Weights of a small transformer language model: width 64.
Each number is 128 + 24 x the weight over its row's rms, rounded and kept within 0 to 255. Layers, rows and columns count from 0. Numbers have three digits each. The size before them is the row's rms in percent of the matrix's.

# o: layer 11 attention output (transposed), 64x64, rms 0.264, rows 20-31, columns 0-63
# v: layer 11 attention value, 64x64, rms 0.319, rows 21-31, columns 0-63
# q: layer 11 attention query, 64x64, rms 0.286, rows 32-40, columns 0-63
# k: layer 11 attention key, 64x64, rms 0.29, rows 32-39, columns 0-63
o20 114:141134157149158120129097166085123132125154110109117176121138142139164173112143134183128137161121106120128142131123160129152176097114163135156096140132130128170141105108166102159135148083114142
v21 104:119119142147156130140154083130169114130114099133100095141121132114138171144119141141156160131118159168126107171135100107135090090128138146145174168144146093154110103105176114156139161123157127
o21 093:117097122131172124085137166171139150121140133154082163111144136096139109147111161110120113123138133148142116143104159156075099126114137111119106139109135087175169127155075138150112133111122124
v22 105:168125135119104148138149133101111153135135092124133121153109140141157132130137095124080141143126153159139134106121099116135174111194099134127123214124141188125122140140114109127144146145126150
o22 097:112104172135173113160111078124101128143125115105115136114135110085082123110168120141130139129124113128145090158098130118098147143133118128118167096101098138131127157126114133175120140167077086
v23 101:172137085141112145126131157114132082125125107113161137155144199133172136144093112143143113168076140123168120162142104161120126106143119154119144135118096109139169105112128106130124157120113121
o23 095:114131137099149127100133118158169102127133136140123105122159112083129078139130156151129113126134092089105176110107116160089133159100137146109189154146135100132090111126137117105115162143140092
v24 116:127089141142180125170143107106097147124132115089144160115110096142111095113109124131117110133080167129111134109128100129089151112067142145129123168113123126112167125119147158080117102129118157
o24 116:142132119126124162130090115109142128111108167152148132160153132142126164169135155076109122131112151103120098139146165138137097155123137152068108129134152154132075132088115125142124130182095109
v25 107:103161073086159129128154141134172088088102106119110100091151103141104133163124140110120124119096155105156112163130151131124147125111083101131114117113157122152093140158153109098142148112131149
o25 102:150106124154154099091144121138117143119140144180144116114088114146144106188142141135176161087150124131121094143144165108101112116149145115119143126117152135087101082156137133122087131108160149
v26 102:172125128166122132123099156123159188149135083101128177142143183147161100126115128157154149119141145118125119124127104093115130099084099124129149115140133109107085139098116136162108135102145138
o26 102:151121160142106124136110154132090139109142115144119113143129071104135170129130100090095120137084098105094135162154118102113161147122162116144128149126160124200166137126128108117124163126146108
v27 113:137085113092134127188127160128096146149158125121133121156149081150176155114089135144116102117125131122137115121105131137124089110122134093100116147112118148071071122114138087128117118144157121
o27 117:143108146101132125092099099138151110105098104138088140102136127101157154144134123054118195148112130115147133146128143125137140087099114157166142102120109135126158162119157134126123131168113098
v28 105:114118123114133141091134182130123146150128159118134150138147143133079134177124146138110124148124121114128111195097090165118134109125106124124128142160106139163141085134097104202127139101131123
o28 101:156158150157134180098152113154144122106157132161173152142169123135134103135148127138166108137123110118090149136096117071106123080108116153131135144108114130112146159145111127153132151074112120
v29 101:103134119115103096132170124163090113092162089088115138140146130105131102139106154113125151133080111111057100160145123125136169153118150138148156140126127127163138099110115102143160154115127115
o29 094:118095121187123195119116132136137127174107159133161105115174115114122106175135121169139149130110153143168138122122151125097107128134114126116093132124152119154117111138146118081080108110130106
v30 116:156109143165162130150172102121144106117157111140114130123115176088082140141138142142140121096088150153130139121124133134152161119120108138073135156102123134140103088160129123165086139093104159
o30 105:141171168133105107118089114119097104117155109118120150153153100114171119145150122123138124113134178089151090115101126144091104106116123087102129134105128122160096111143092146134066157135129116
v31 118:168139120100121122145058121140125121121103107131141109095123105102120101128162131151178103135136108132081137125147150136178140147116134123089141179118122144114151121097139127057116113111126129
o31 104:136121158168105089148148200143129109104129162122090151128133131162079130117122141111111148144135164111103119115142141133144176095117123114100089106125140115113114134142167136088119104163125097
q32 111:102130132144126109132138122175105139142126135164141148125182116163160128094137091098098116138131173162124093107110129122152135116148166060135169131178108137146115136125137119139148138146153095
k32 065:123123116123151156099103133114142161107072187126145129079100142115124087152150096149170149132154160130110149136139123155138103158152086122110104117097107144138124146140130126127114127121114191
q33 142:078109144135082075136137138175113136121128076133116111144154068132126139126137153082105107139142111126117096136097120112121137111126127109135156136147141188143140137111121129110156146142167089
k33 098:129158190135116106160157132137167126133120130156078140131143114151176118146141125101158122139128158120133123097118174104138120113108122072115122098124063144136093140157140112107147129149148140
q34 094:114118152156135088140167095161100183158115137169151141144175130163157121103131104088102134133113167146108123115117138127148123117142133074126171106165117139155113152143140135128157144128157127
k34 090:146089168106124153139093155148175162132118103151103118129105096159120140119122120105144108152142099098114159160126132107138137121119096099125131099111057158138096127132129111090111087157136139
q35 103:080117144130092078139123141172102138134123104126147136140173074135141125134173134091121131120146134147088089124088129121109123104116122105108150133149172159142124132095129124099154154128167099
k35 090:126149148158095102122150112146124123119126149197099128110148116154143123146155133105130114130138184148127143088171136125147135077143101081102146101117075136121112126129135152081149120128140149
q36 077:171121151135104111132184085100158130139133131142104105165112168143126126142134161142102075115095146100124130124139166122133135123137135110166104136101080075160127121159112129132161149125124149
k36 066:110109130155124093127141145134135127141113134139115191131162106139159122146103098164154121134126143098132132134112151120094105143112090108127097076138068141162093164099127116110138132113186119
q37 091:119110148117104091145147119158111165140142117161129127113167103148130123114146136083075102111137153135128102116103113107182125105152157063139166122128120143172134131124126152137160124164153106
k37 105:107133158124111142127129116154142159138096124175128115106115117156152124146151117139133097152154136149138123082145154110126161118113082048125137089122065153157106132140136113099141099138133138
q38 084:163112151126117125142163118116152112130144118151100093173101153129142131149131158116131071116128114116113152117153169105108114105134139135164095139083100087140106150189087125126143157122141150
k38 084:128095146157156153116146139177141124144149126171135161110104138162107166138131132094157144179121139141124115145141165088155141126167127136130137095139082140188137126127154148106167139131147136
q39 080:102112136155121087116144121125093170149144114162140121143146129189122136132112109058092111120108163105113119123123165100162145111120125075119149122160126124106100107121123150114157157122151151
k39 090:107115124120102100118133100120115148132101139178121149092141114133142146140155109111141081157169141125131158119122145089139131113124093076141133086110062158178111139123104118081132127135136138
q40 107:116132097143158162126109121152112149139151173132176157081151129125110118068123090089138148122126116147155109130169080126169127135163111120124151107164126145120142141093154128108094114122137120